config.yaml
head_dim: 64
d_mlp: 1024
activation: "squared_relu"
norm_place: "pre"
rope_fraction: 0.5
bias: "none"
extras: ["some layers without attention", "local attention windows", "paired heads", "shifted keys", "gated attention", "exclusive self-attention", "value embeddings", "a smear gate", "an embedding shortcut", "capped logits"]
init_std_qkv: 0.024
init_std_o: 0.0049
optimizer: "laprop"
lr: 0.00147
lr_head: 0.00763
final_lr_fraction: 0.0
seq_len: 512
dataset: "wikipedia_en"
Each number is 500 + 25 x the weight over its row's rms, rounded and kept within 0 to 999. Layers, rows and columns count from 0. Numbers have three digits each. The size before them is the row's rms in percent of the matrix's.

# layer 8 MLP up, 1024x256, rms 0.0933, rows 22-130, columns 0-127
108:528515504487477474503514460508499502492520518557499548516495539472521519513513471477456517535493517482475486519484479469486493515471452487504438512495456459503550510510534524555527515480499493486493493519464522505497485484526520508528516521555534519511501415499492507524536500511487467522473503524495494496483504503472476470490500461504517525498507476504485513515479469481498516479524
096:476506515491517449519515521506496524498479528514500529492488512496528532492507533493513483487497505502553516478513475494550482512476505530538451487514524494514519546484492488519531533519495532525507511472533496480553517495507526541512501465502485545551460453499518489487456498508503495500491518494511486471556499465544438513462502550475495494492499489504514506490491515499555519497498
102:497517475555555507527463546480515508539486480492530485478474500508526474533510473487488466504518478488513500508469503522486476494508466474517522478511507503529516475538470501555520499538476438512487535482506494472470481506480540510503485501508462467504513511508544495511499479493450482543494538508522483522501501500510513478483496463546499539491479485507501469491495482523541499483526
091:501520524495533505496513491489484518491519465503466514484484568471505556497483501512499474502519459503503483506535533506512528503496512528532490524464506478547536523498501503503445488510456456502506504494497506484506449471515504546509460512517522466553489490493485518481493493517499493526453443488517455512491486494460504479489518510509516499505483478498489515521468509529525512525524
100:486536511461489473454525478507583499468485510508529471527538565518532517522548518504483536505472526512499516512487542508527479496542551449507528444486520494501500535475480495489517527484504497538496517505457490478492507510514524520483489507525533520501471463475512496495468492508474513504477507517504537535520551492516514514473528492533473487445452475517513523511466537492507510489520
094:510466483495496492565506438514558526465526491506473463561538528502540555548506513483526433491558494485537493541525523543536548487513491521485484474518493527456469509496483535509508495519493467516514507490516476493490492544508512510511507494503501509492476517475532452492511478498514525551473511516489504517507482522503467525462528506523475513512510501521501458536509492488469497492511
095:501458490543481495539476461540535522491503514512480508525490490507496496541513562500475487505512517451457495437517457483531511475453498501499537506481482491492539517520511496479484504529505484512523529483443532462510511441498508495514487481502535517500461545455521521490474501555505481529524476539510512514512489456506511495470445523493474529514464505504515482521469550493485491498543
115:487493493482510498487548502461507518511455476490528518492485494468481485534481529506493481518527508519488506515486507499541485528499528487497533475507507455484530540480505502492510462532531545489525507531495536503535466535493513497506444530495490515489465495477491444505449479518500509491552510498507458518510503490477475499508476467491493481469472486522483505490538502465497510497501
103:481498511475494486472474475520464500480500525488470488507520535541526560471507498483465487490501502463428484528474488509514462489516502512500482500523500476481538513522545444504495478480539495488502496446509508487469474530517492511518497492512517463519540550490536520468490479500488517508443498496494512517490505518464524532505487527491533509529504472522484510501464455517506518540520
103:469488530555491459505480490480482535529507461517450510522496497480527537529462484499525441507544487499486516459519539519553526502518473519482502464482493503494491511535519479481493490481500508504520506496459545517454500527489457531500539495502478531524461519465523498511449504473472491477487493534515493502517516478468509518503526507481527517512486481501501532522532512503471520511534
106:533530509465506480483508527493510486504475502497535507508498511522502529506539495524512512524517481460494438472479503475530511507534502544553498485480466495544519499542503509513493488493492516467529476504500504517549471465514548530501516514444509495500452495494537502482510498482494487480517483467494468502490489531524529523496516479516511533527500544486534542496521512486513474502518
091:475525505502509460486511526521501509499503507485534529523519520474500474509481523536521476484497520460501478497457471524504495504515487509485552504510498500484509470476457500534520526478469499504508489457489483464491504522577514493517516505555461494474512493476501488506527493525519482459511500552501520537532513536492482475465450515508498503482475500534478517520501516481519519537520
097:552449466501520515484512489506482549498473468512512508477469517491541492522497486521538502522503474517509497476469445483464457498526459507511484545503506479510527495486503457465468475560494518526504483501475511466466505507548492530518496551508492486536501503525511517478468488462489519502512475471515515528505515516523463509479466466506500537507502503476478486538500477526526517537505
080:513503475512496520512488526525479476447471494475547523445511506479519506524518493519503516493521489503535490471468445470488565455517535553503524527486492540473470514461523490506515542530531524522511473523537485467501503475501495498448511518508479536489460518496500513490461497502513511499496487547510542502482508485514487506526497473501447500504504510498480502496507494466447484516509
112:517537518461469491480498476487478468493498459505454515554461516491512520535506517532493483495518473437504486465440460505524470535482487500509485508484509499518488492475488486499503494499498534478534494499492512471475531523517485481468509507487460516497466512519481481525437473491488496485524491546514453509509514486493461511508518503488522515496522500475491501515546464500503516499524
105:457528511483476486476523458485500488532501522491470572490565530491537507495553501500478515468492466479480482488505523489505473475513505464501527529513491502522502482522440454458510493496500488518483453490529488503549503477501467507458496476502515532526539493507512511463469471547487469485511468494488468456525499466530520480498491514483501496478523504507472507518478482488487525529525
097:489497499491495464521568491441497489474531462470501453494474509480498518533495510549466541471501485496496488522483446524495503485519539485531531505480492518476498468526507514501464500491494472484507500489518513520492471491512522513475468480466512498499503502492512522476512485500481475492509543482551498525476517471497490475503486548498474538485506510552495527522494530495512505498515
101:548495474484540465526536461442541524508491528484535502503483547496525506462533497486494498483532485471514484470528500492468490462498490499523530429486470488501526522487497517460455528533554520501506514508518486496543517477498522472500477504514502547503509470499570484565483498506494538516490488490509479482495495491511487497488429440505502518516482521485513531500490519505481503542506
105:508524455519531526509469473492496551504509539498498513497502510510492556487482481508499503549510484477505476507461521484534508495452526542490520481486441499511489523525498479519496469496467499540516486510480507450496515537479504506532480468459493489491467506544503503496461485495484471472524546489489494484507508472521478486515508515501428520526507479522481496538497472518546453488501
116:507498507491479481451492500519491487510444494517522481522508496518497515497572481559494549513537525510473460488483531553502511478485528537478478519486485456505531495514454489521503484527489506484494512456509574515481502471545483507489482520500502514504480489505529509495470435471477460510499496505528471494511509500474520550492475497489488521459483527507480505498526508480512511513519
092:483472460510502533524511511481505488515486494462484524497466533510512513519544474518461513493502492506451530517508516502518430449545509522518481445487492513489517497500510482465457471511485520505499475513511501460507475467509519497498545488492458461530546506504503515496500503541543496462473472546509531460512540482528484500479417514499463529480493540498503502499533497504494563498524
098:578507518477511480528536451475520511553469516443470483522474507468526542516541520513509498504512510470491520459494517477508471520565469530501467522542488470515516515482468522481488486496524505501474459486560498511502473489474508505498482491475493510520522479492537495490446455515510495472546517523497484531508498524468548539532495473501503473525520477516511497516499523463534477483497
102:531458495484471495526491503517500493504486478498475498534511503535520510512492479522476513491540487437512513467486472498532490528508481463552516488503502451452500493556465527463480494489510458525527532478466484498473446518524528478484459516518468505499446444483517514494472477478521532492467484516506462519520491494466512514460498515495453530466518523485461498538548496483501540511527
098:509450501526463481490530466479482532504494487502525514525509502474540459509490510498509494505494503498501513467521505485516517505490463478508520495491444500540526480519448469475442496537523489500582512506492510468501500531563525509478540490479495525548506519524536517477527497489469491502511516497510490508496494487513514511473516478510447549458497494499437525533517475509497500491503
090:491499479537475491553555514485548518507521482493518516485476490521505512516457516520503496511521504465526513513504456501526506469495480485511474527455506514549537514478519490496459475524481534522535532505508472500521444543538510511496452503486478490522519469524506503522535427503539487507495494529535507527507508485513451512495487524507565498500469497571474527505515472525490517500505
120:557532491486451491439524513513516498470516482507474536537489486493536491488481514491512497506532502497523517436449520473477511487504473507453478523510476480548475502509457451510516518508475506502527479477491513529539511537492486537508513521491462503470547492532512472500512503518457474466525505501472462471488507540488508540540492524472474524473482490486513537543511513483503518541508
102:477499545489482489551498476548503484486491513508511520465458493521489517547550521525498495503499520519499501476524501478497493515483498501455523466473503527499525541522533477512547490499453507492521485543485488483511448509519508507501491501552516509520476524490472504525449485546489453500509514530516549506468521477487479482494464528501502495484474489511522465486528497461528512447525
110:536537472496525526511533456522493487459503511507530493478489538470515509480515490498503490517568491500503504471497465499489477481500497472483474475503518485486492499505509513516515545491442452542527519466480482524512509503501522516501463490469514510529504468500500482504511489484426510512550506536537453478505520509518481506499527464549436549461484496531466543501512490523492483536524
090:501466512505495506488535493511557480518516503474511495497484530462478484492494475535501497508528496520517519509530474525533491508481501521525519480470492547544512489492472489509496495445457525486489477490505517489488494472512521537527513525514477499479527464506512504558525480496485504528455525467546494507535514560509472481525509516527461562483517507491491540502454530473492479499516
105:492514513522467544462496487504514518561521524512448519490482545503493532524553528514489410475527489482496484496527513506509508450500466472493498443481505488479529479484494502492523490516528486525472513532520510539493481508531502505524511512525523517505487473525496525526474501545498483506496549534518508520506513490436507524507487481493480506510529526499471533517470529526498531531514
111:513517549514465529459514535485494492486504566509487540501513506479524481499493473514498492509501525451512535487476541489504483527462460489431488501501496520515505509488513482503536480496492490535492516506514501494483510469512508491506506535469529473532544472464554488481533489497481508513487500457490522477473523548512522519506453503535452513492520486516512514543467565471524502511535
097:472492529477457492489496474497519520465530529498542513483488519460528488525472525478527464535517443505523538543499526522505454558487500515486508464477494498507487550456511472514457523539518525519568485548510506507464503492568485507494506491507535530507490476510499468518470494495493539534475509498502528529498532454505502511522494527491496499525482492493480476505485535471487506450526
083:517415454529468497500552449527569508500481513524452521506499482493497468497516509528549503515490475464504520516508501482503522484492509524465512454531485511503498521497495505507488485541533506517504494502480495478486461526472479505499515509493451507504497490503503528525485447523508485503470517522539507495487478541530474460465545479524475530489501536496468509519454503538503539509515
095:515478467497542511537466473502510486505469474499529546476497496501518516505506442509488533496526498517530474475476527526516491522483504499449491502515483468539496513545456514469519473487485457505487507488531524455462489527489502504501511521525515513484480522505502520512508477503531510476511484490483492445513507517528522504481527483510509543481491482487525498513472489503493504522510
091:518502501505513517518556489471523487489530511510497536510530492512504523438563500477484562523489498515498476521503487492548477499543528493489486490467512497520513500528503522547455503529482511506519521467503497481530520520500528516537497452494505497504505515465546466553462485508547533503507505505501522500496489494559508481506506498521470513494484518536500465542511536476500516507501
097:451490518494558492528505516496514498500510552490490512486517507508510486480511507553467497468502500522545506503518475521501474544506495520501498450475501523490494500503528501482434488511507510520503522464512475521482512494543544499555519519493446459491478517503526484514506500507500513494507488438508512487504507523443492495490491532456527476495491511504473499499496460483541511500498
098:505462508507519524503499470511544551537491462484517461501458501482511539521495521516442494463496513475498521539505501469528487505501498505506469505539497466468507518498485499508487511523529512508553485495503524546476515517529528529542537536503470472494473510492537518496476504514492530454479491505554483539497539520499497528482471492471493534502519455490476531494494514536517524508528
089:535488464512514451503506495502493513508488499493461446517479541501543492537516507503502438475559489544494524476492507501512498487516510507473530521502501511494484514529513499477472535480524526531507467479528464525524458514550486484514494495503482492532479515481563531480508454523526480466536513472483471480521529461541474493502514480450523512510489533495487527520524541498466495492514
088:495494516472527473470548517507507508516492509510485483484509535480497510513493454488491478527499517463522480532473527463517532516469522486462522501466498472517524500472530500523489520502467530505526519445497502489509413450487494507468459519499516439525476514506506474487543493491523504477526482494508541480468539516486465523544506483530506523478512464510487489530532512526417474499501
096:529519504506502489494487530499512535460510494494502470529468495421481520472524492509479476479534498505521493508511460504489514513499452486516507538543441519528508470509509504518476495527474481544509482462486516522512477486520515498487502472506456520546521486509508499522485445530510488524489496558516499553472495470533451500503480471477482523491543511545513494479542484456467522438505
099:476501530459473506511495549496483522457467513539556522516496533503541490486522484488473498511509488473504522493495472493519444538506511439517481484508494489522515507507466490498507518521498540503518489502524479529500475509553503517497486496519480466507486477526521497527476469556483478482537536510488491453513518488485516523516503530457455528492528475471492482498468480496492524489502
111:514505503489509496511500461459513482500516498448520472531538505479537512471494533489496501508535487508517501524478535480513490477517464540514522486515494497550496470517521513480502505497513473489513487455493525484540494485517547488575491474507451461519449496464545537465473502545549503498525500466474467488495492509545523502485476489516477479506505454489489528517540483519499498518539
098:484536491497531443499541522508508492479516477473533483491515527500523530499482505506496504481529493514482495491453466507472477502492526505522514504516504516536483526509520482485524473531470515484502480479493486529491481471545468509487456482492519483496526524502496522490477475532508502495486526536519512512508528489514465501508488497471531496442487494528481440511521481490476510479531
102:522523461478493517516472474470510509536498532498511454474486500534514535464465459515468485480485511502465501517457533546479467545506521554506467489504481499481483490473478506500530556491484422513516474448486526476530509515505512481589467519495508524515513512459543507463488483502459478508480481501484514538516498482539496499489475478452465538495534478482467497524464468458492523524525
104:507540496462514495496486506504501508520546482506477508533501493481496485531491477513452483499520485509523499508496468479535539498454516498525535510495496536517496550474524483475503472458485500528529545502521491502499496472522469500525526485489464520540521505457475553496494499531485471460520505498469463488548507495552466473458520498457513486512494447461509497504499503495547508505525
100:484473529512503464491537536518502519496493506501489490481509520519503492472515499545514508526518480452446496535488538532497536506469448538520520477478481456482487490489480506478467547486480485502489475491492508489540537499484551492459448530527496475528481504510506467552469507501471492510500511501511513543494500501508439497508519521554537472487523495522519513488480519529499501486529
088:497525491502533447476527496542505519514501529507531467460488476532496539551513463524437491497498468509482515471456514499511529515464528492524493482531415490515463511479490484458488499491519515491546482478500478456549450536536515528491522483492515474526526499486513454486500511498469502508462548528543489523494501551522510532501537482474557530467493517486479504504500493494498493548509
104:510517529520519545492501519480521566529436499536504504490472524477496517514490503534507489483479518457483474554483507552488490522487489529505522530520478513519476506541470480480496492522475509470480428462487497534519494467523528548516459527507527501490521492468500485498453499537497519478523531457513493533508554507500470502511455481535488504462511460544507523509514530526502487510509
097:477493459492486531487493530445534536541463464517483498476504510517543496479481522525499513514494467472520462476498517473517477546486502472513449492505470507489464480507475480492503464540511461486502482495477517514509476502459475569512475523485465470495521492488520501483503511509494491479521486483498457523495506492475479514523477520484469523523538492531499487537461520492500521520529
084:487464460481460489508553477517518519495483512472501471501472529502501519499510522571493507508491484450480507479476497497518463486504471514515470465522482500497488520521543447505487460494510479510517490503535550451473521489485460466502533534454461479529514539504549496537462503488525526476510522517480461496496507467503481500458491497503504468490515527528475533508492506513455500495511
094:500520523517507491513514511490532532490499552476535505450514517466484509522495481495470466537496467457516471496493532505538512529529511524468527481510482485512488547491465492510524481530465462514505482468552512527503446529532483500521506483495470484504525483501524474489478483539519480489474512566504498535507504467571484502479500533500519471467497484523504508493494518515472520509504
086:510505472478503494446511539512490511540511517502486497487487520544529556487529498491525499495472483513500530527475471535507498487532494478530526498497520508495517502548521441511510526494498521475506476477498490455512498493558515549457505476507517514550531531575467476508488512512451525528496514505559509518516585473490429499498532479513523494506479546474502526482514514508484464505513
089:494471555527494482532528488469536564460457529471518532463467516541497500503479502520488507518495517488488498514522518504491504480509467524492522471537515500501494452504503515505503506469516511513508479477519564513551473523485513524487490509483490512467545551480518532496518490516513543484495533525497510482492501565526516503469503462518541525513549492520478548533501498515522480526495
112:525488502519475467519478527450498462498467507513457531499481500517486479516509516500467492505557474529456483480481524484492441513476502547505505483525501488521484474542511463510510500503477510512565466485460559480490501487493471499529481534480480496476496514511518535492499471496513498522524481512495491552501511491494478516452465520466505501485494462500500486512507530507511487502512
095:473514495480479488500528486502509551499463477532457471497506545490511496524506526493491475519479493462495454513494516488540496461481511464456493463498474481529477459477488455513525527512483510472499472510500496516521472492483472526501497495482510418551538517480521476496472517490450477491536460510506529459498530471531456460486491474489481535490500535548463509495547490504478549481508
098:546515546481531503521452471493480516538504485518487502472487502540519483509489473507528514506568488469496475473513519522508522525488525501552476467475508458524551466468480490500507475512550496485529506469485473477485474494571499491472496511490467490515546493494522465523479502486509480512536475500491470506501500519495497524460459491485501534463477493498449488541492503477469523558524
104:497518488511533519498480474505455478455527479493458448534463469486538518520485518527477488470511496511508495453540500515472510520492488559499489482481530502538499488531532518485495513464522494514515535483486539531497474508496523527518487514503503502484481482516515478495448482517489475482502495493508508526512499519495465434452508470516550495528509486515508530499465460517507514562524
095:517473487561491497504526516539516540512487490534438479488515498504501484488528529492466501476521510494494517522445510499520521485489514525494517478507524537489536484525533490450530524521522458508462514489457501499483434474521470552521479486522484513497460549519488492511501511527486521472515500520493473505479523490512424508489472456476516503487535511520461480540512474485478553524511
086:496487459486456532531515489484499541513491505478468474495529516515523493501532502562492497525550522508477503489520525510538532479538490526507532512516502514507476496565458461500500479536516474517522526494476554474512500505513525497509503511466488529480493494514495496521492505470511508468519478531496489483508541461487473504487541471526518468520526510514489528537494538461491528464510
100:462499454497499465476547488490547560482523538492522513512514575453497528487461517526505515545490472479491486488494461511502500497465493497477530462483507496501513504523495483457491492498498493513482490497510521486530466474532508492543495516508541473518514478472509523485479503537503526528467501463491504482559499510447505494511501545512477527517494482545431470534504523532495521523514
097:545502494516529471469480534485556488537544515549500456538493502500510509505488493525488466498535454483542472541513497503531434522512498515493519460498468483487582489513472489494479491499468449511539458488498471536513476503489499504504483502489452484463514516525506493475494496517448461531481521495531471479499492504506514450473527520540531491524504485500489487529480445574489553481515
091:487514537505477492489477539526486505504466490508485530535488520442521485509501476490501495481502491489523537494517513526500520478528481490477480510454492468508556494517458472496474506502482503473494458444505519467518490512526519523522489540470540471499480445491523486510501495559467528478484536458487515501513528457474528467482495448487512504460461482504511566494523477526468468497493
109:497485494496502488522492534504479470506532501529536456509499496478512499529468495555529483493478501459458490503517498504526489532522492486486470518484488482486495477574448534527462485529483480485542521506488534506515490538499568528535502488496498453499500478498509500486496478526486489468484491514498495452575535535476548526505533541483502498527474513516474481511484489573537490501524
100:531530497467473499531493503512515500475533507561511524467498522469497542487533494500445514484493494503488518453464501467500519500500524546511469552496507508542491465520520482493475538547456486473515487478545506469537496493543492489496498551490474485527473505475520540520470419541510506478497498515505515507497513492533466476521517519474428491450524486525464566490513503482488482540523
089:514505547481560541482493501492517540528493515504523456469456532459504509488478498529506420463515498506481495507493513501457540506513478474523457513498470493523509497495517524486476485483480491536525511474524534534564470520486513509516528536504489495508465446451501497556512471529500516455486522524483469467511492483443499525431494457456512508492498501512530514466552526538478503498516
097:506500458466510533493507488517502537498470559502537485492509532503513543507514513534470477490530502514498540450581503477483516512506534472476513519536476539486512508515497504506512523506523501487527466455466511543505472533511506538482514530554477522500464509502515509530482479537502464487519519491497463459506502490523464512523463523538481526461500473523529570499533490497453524497508
101:497457480558495480540499469491497501511500462526429478521552497486516495495502509502482512512549469488500499490553505487520470475503492453539454475544475478526522494485487495526444485486472482483519496464482480506483467512480530470501518517504464510539504499469521498521525508482466479490493498551532495513516487517536503460503520478515496560487536510524493497489490534505527515481529
110:489464475468485519527485496464491467522458453488502495457514475520508483507528516508457459488502473475533495493472515468495537518520518473495486494517510508496508513554498531459457485519481491477514480477502478487472476486520526516519481510470485446531507505505518493541464487537468516474532505495519472512531550471553485496506479466485469508454543512474522496487498537459516520526530
100:439509505551521465515506501481515510480493494471501493484494514514541503511511462536486457483501489517514511518496492498485462526501471499470482493425521511493528516476523457499524475482501489494506515495510516516488531485494510511507529460546482485530466490488503518530494495526505488518478471506492518455474580469500474507512490504473476539499510491481421474482524460528481518536519
091:506487466507505508526516457497517515482481501497474498501497503498504480499504481499503476540502502472519461516478542497522494501511478469523486459493473533509534473554494526522471486512502507507540506463531487485495444495517510516505467525501527417545499527486541466491462508560473486523535478539566555500478515467522484457487496510532469555493472469508464474544503460498488468477509
100:480495499464498496471473512496535529499526535499515502491455549470486465495524511500514487516475510510484504478519527513503511482548483460510500490471447506537493485512431519457508526495460496480480478482563491510475510472499512542493518488537456534497535475506504518483512492525513501467556507517503482494551508505471481550470425520521466484448484500516514559525469517489514471468514
089:496474513525477493497518485458529499511449496490538498506490490536491513531516512517464472528524488498516478507490511498534542532494468530517486482541483458547529460525492496473518444474509489505508507509520464496532515520491548511465520493533458491535496517499508482524517469510489455525467498484522478505539483533509485500499508492540468521534543526474505476519488480470532533503515
102:516528533486533495471482529460553504465511544550485546539547498461504521488511489505521462499530507475567508488476500492500494527476474508512517483498527513469463531566487531520500492517515515506501489454494472495487504515534505498488487518510496474502469494504515456527487483476474528508543503526518545500505509460491489514462518507497499490457515519505459501468570516483464489514520
099:525507504455473497485527513556482498471518492513495493494486490471490523485490467501517429521522510428547511488494485468508492501469496508498516459496475465517485480486473528466497496477482471496493507469479494471490507484484556500507521522533491475507491525506497504463502464505498546570467489548506480483507508498517530494515520524511443486499489491543528508512475472522479515453514
107:501527523483500463484522475485517561453482526523521505543479530456519499505481518498489449467526488444546459521503513503496458505499498489489515489475475525500493528517495465558458485529494521497522514527487533515532462516538507516515456528525483470508463533508504479493495466504511475456489484499515540511534521480504473476506491527451464487451476507540491513536529532522466499525506
111:536495521466521506490522548484491561476512504535490520524498489511542485472500527514450473483497486517486514522467468521477486540512479486550512462523485507523496495460507503482464486513473450475570451501520514462492486509486549481465551482511484505508486474484507484502480511518476500485546500522471502530521516485494481457481485482491517497478483523484508509495483419491498511512526
104:510489480507506488491505497536489484540463471472494506493471522480500537525502451509465520493517463473497512489516517487486468527475504501502479536488491499524514451533482479492517483529540486510481517511449533479503483519493501490459493548452516490525509510495520499496501453483512523510534481456506458501567498510525507504561478527515495476503557546517477519508520509464522542497520
111:485478482519475491507472483523523493485533516543473513478524523526529496499505479528473519447477485532492469487505495505522489493528506493503493497489435492494477496522493496469448503524517539512526539467546506515504478513517532453529524499548458482503512532496559445492449464487555532485479488514515464451514512475481495493476548525460467467485528521501490497523468507530471507491544
109:479488505516458471492504526477502480497449502501463518526498486474490497516538535517463507536504496511516497515460517462515502466501543503501493502454483501508550492502494496455507451528461477475481525425519509491477533500520522539479455506514474514502474511492493455506459506473485485524482500514515517544485522525537505524518519528475502490457525505491471508499487475528528504498520
101:458497508443538474501502494453471498475509480536519503537508529505502487521567481509534490457513508509488507492508469494501522509525508498492491513497532479540475506486479495496434482515517558521487468505502485516528507477535483497513501520476491476506466520477524500523468514532426500514522501484524447539534511537509519480493489490503477510515492497528497496527498493517518503511522
103:466532536467510516477498550480520491534527513472520526506528524515505535492563516519520481526531555449507477479481525499496502507450502500501463529514479505481477523503456491478482552475504546485510466486500512518542531496500489512491499513496515465483487470477530521464508483527475498480522516514523495478522497543487512490454507489521532515503516483536501505517487497536535488521509
092:518480504503499509498514532478530494489493498524510492509483489520555549510521525509515468467564454518507499499532500522502534471490481481526484507453487498523512482492538469537535498511471495520526535461488507510501475538522532533514505504525502494521470500531537480547489489511476517517529491460502523463498531454507497425535527527464501523511497453524472511515507486525524542535509
098:488544528492484446511509490493478494484528558474528460487490492458506471512472514509485496489461474431514542487470533508539493513489475478469511437491508471491571482474497475480509492467526538487480481472514507494529458497534472469518484478525468468515522537490527493507453504520503436505485510489462550476475506489523491473475515473520500501506500494494493522517551507535553505509515
098:475464498522521514535484459498464533479524475507466470583526501484496494490503514546485466490531454492523513498550516503528484502528507511506471518482497510521512539503519491454480501469464473485528532499488492520448527492475552534554479537498463537472465473480523489511505505522485501487499483506541491525492517517490493498517461525519507519531493489480492517495472507472515534511538
097:513471483481488527528484499516491464518483504518523502516514505464490494496470483494478439485523487486469540526501491488449473482510521521522542542540514502494554529486512530502441506499507510518491517492494508502493486461532524543489505511489452516517462528450490488528473500520481540453485531512521523475491514516466495479524470477499499469520517489479462458529479480514512484524528
100:474522517488515483472483519461517511468462455561492507512496490502521483542468553502501489455526486473519462527474518494503497495455478513533515513482516504503463490504473506508529515483521429493500515519508487506513492472504514510451493485502450481477480500545515509503564486539504478476491497500499485494523526524467470508497498511482505512508510496495472482534548520526469505538523
102:474480516514537493523477447505525501557506548495538537500510515509519491524476482492490455524472492501512507506507528464489528480464556543509488482480529458496485488524528497505522500520469550526508486516461472482489503498529521507507536493505527527484545498526536464493491521488516450478490519512474533479504519551531498502534485513464456478502553509438499502532471484503502518482530
106:450482480471486518476519527480549502490499549475496471483499485516513490523495486525455499537522470463507527530527473525475515498524516488528499511488492453557522478529478500514467518519496531493544456495525488489525483483506472551463498566513469506483539500490512471508473494475446496475494500513495510506492503496499547491488484487518527540453490513501500524492470494487461523521529
110:516478493510482493502518484521502531495491451495473565503484515468509529521530488516480479487471481429497495504508506497541522505499513501428502484515491536489484476489529520480534462500517490481488479489497558503509533522527487526492529433513484448489517468506537486492477484533505480491492503497492484481474512472499512487507553504512486537459537505501465487501520481487539465486522
098:498516490513483480531528525504525516494484546520512506497515527526501495488515534522518474517524496505483531487494512496528510484502515532503555498492495501557503535446467498526503485515499526523496495514537518503555521525482533489468454473483499484486486455507495489468489506494509493471563455541478530512542513498452509474466519459523519490523495527499510538512512470451479493514518
103:528484511502496540483445511484508550484474518448531548515549501476482453530485503554476485475509525509516496511479508498524495468462496490469491429511462507473501493509487519453520500488502501501496497504515475529539466501513499526497487501457473523544482472480510507501495505488481505489495495471485509475499509486462388472481515421447499515484547477548489551467519560557488481502513
090:537414529476482489501465493492483520569489510509489536516531489466480464491496509499501473450493529497490495497486533524497456503489458491482463485481463499486503467477484515515507492470509488502495487510521503493500500548499489515513477507448489501518507526486511488514462476535496508456489523491517470482490493505528491452454515524457517547526497511458499499490564475503512479523508
105:511459491511506528524488557508482525472497516492495470517541536457496493485479496528489520490528453505554490468514498467487502459490535489471497492493479502520467486498477494526481503506529429463516502500509508474489474571495515507488467500533495498509488465456525490544461467500553543470534495517481488503510515494505527535488468498487552497488470487489442504491468499469521493496515
104:506510502456489524527475504493529508505505501552540550538499499481542509480561530505462472518497480492513532477478480503499490516511505421497480516520469472583496516469499512538466523576486503496502486471524530526491497464506484465561486494524487479474500519479539529491547449529459482484491510527503550513489500503507501536494506471446482488500505508482488502472474495554528523499521
098:489513533527504508517503514499506503512465508491488471509464511468492477541491475490514478519528489487494494458560507483524489529540519487535498500514474456516517539478472515528498492455493548520480468508507507527535516524486505494509495505524484474529507486497498533513459451498495512515497504458499505524550498513491521521515478508496523533505557517513532507506520481465483498510517
104:512510494528451493546511478494461526538477527459487514478477551511522512516552490539525469515505466499531518481487441465546479496442475503497509486515486439475470446542491474492545501507504465489495514457536499465515543485494526495485534511490521510490501472484501469509510508504464526501521495523491444505497507535518516519510511483535501516485502494479458527542494511507498519537534
097:515520486499489532486500495488525508485490536496469524496482506499497512479541532537477475520485514505491509477493540477463491510553458448505490512479477450547497469515521489451512458511494463572556513514530473491522441578491497490494466529520502477492503479475512502518466445514442510464496519530490441497511489492515511508489487489470504525505492478510493479546506474539522500480514
104:545508505479496484504471499537502493526477472514496488482438536498516524489523489496485483437516489482496502478504493493488471510506479508487471433490476474524524503521502505505476491535484481499525508467511482520518485483517518510514494532491489514459533503490554546548483450466526494534523522465498486463482494451481475511487479446541477527497448516514461487487472509518487517570508
106:514534463500506494527501523504498480510471482493493484536506511479534472470507490561456508446512502518490543527486483489470492510510467472538505505460453511498486468498480491491510486483472496518511476561520458488512494479528480484461486503490482490521535444496508491473494434498510472456500495543509471515522502491540514472482466476494495514521549470471466519478452448517522509494529
111:497469524488476505503505490505463485496551495480466534494493492503519535483539477525481478512528500450493494493502520512521548496523500530507468519517471517505533504513475497499481485474512485518508463451525521541547491504498508510462507530497496493497482463495467487490479489513453536459473514482513484462493529472526502520498512493476476511536531495587499488530452469482497470514524
101:474485489470482526563470531488473533489522492534479530494533510484498519515477519509499507455518501468515477511500540501445471529510491507508501510514468502529510510520504509470482461487471445512541482481478455484503489477484569527487522505516505453506520491512538523546541488534493479501527545509508520557527506522533501514511499520497522488502495526494466505493503524473485511510522
098:519524497484464465525470503518548503468500508474536513492521525469556486503507518528536471460504485504471521499505476483495491488498548512511449477525481470486490487493537541490487502516510494523484471490535492494430511480527536504470535517524502467518479542480489498512492506507480458502456497523472511516486521475533503509497558494475510502468459514492446478501505454519495520492522
102:499455510474502482537463517497506499540519549482481485531470490494530505476503459525493435486511499493510501460505497489483490476547482541502494516457474477504441479535481515501462499485506520504487498430532505531474515502526550519478514530491485504495512494496491467514518509529502491529502471531499527519502524516513477523507476490501486522483439473500459508495456513523484508527505
104:519501533446520514496491462504477490552497502500512503485488517498548555515511476499507425495506501510503524479491543510508491485497523510480488514494523500551505474499496453472503527532490509475495485476492499511562488504496480524508458500494512489493499508474541532497520459497457498528533514479514522430521525516466492542502508516491467497499497525510423546488502480543484487475499
107:533453546499505494509491555507500484516524504480511489477505564511520509477500522539496503496542501489481479499504529505513499485502460498484462482483505524473508483485533512548528491517469546557499484511504536532482486465566471484515476533495470488515506456496506497544493457474493494476509513521472475483507513520492442517480495529501485539453469513485528500516461543477501484508519
091:506465484476518466489487482503494483520492517491491540478511553484502507502496483507504463490515473479528507485547469530512447460528523472542499492457502490518494507517478456466504484485481478512491453508485519478521472487510519566509456505502488520531488500524504451465509500530466505480485510525561494538521525505486484482541470503514466512477454531525473525520517495467501533547513
097:536453491477497457547495485486550537530489546516475490521539499491511519551478480491482544551517537465534494489529479489476480481480496506503496469505482514511482508518503523458479530539509489466524529506478495481472507523550496501519543493485512480470460531485483508516458399511502513476499506509509515489458513453487532472526482486491444474537525471504483500504529493564495515518534
100:508511467486449546490493523475507490457513509462465462494499503509535536499498465544531444504507522466498541506501519471491506550493491467534491484422484513499529463554482515489457522553508515488475551495499516538457487535530506492495461510514472506499487480497534500502493529526444500521515510511502520520495510465500498499540533500509443511522510514490480525497471499516490510509544
111:515505468499483523499509534494501530463496529510534505546506510447508507510466479498500480543546473484535493477503540502492450460464512542522487484486518553530506524492452520557526491485513530518521554496478443441477483483523494528514495491520509428478474495507568456454531464461509525478506476507501460479507496481498491524480462482490440535514544498502474511531512450495515486501523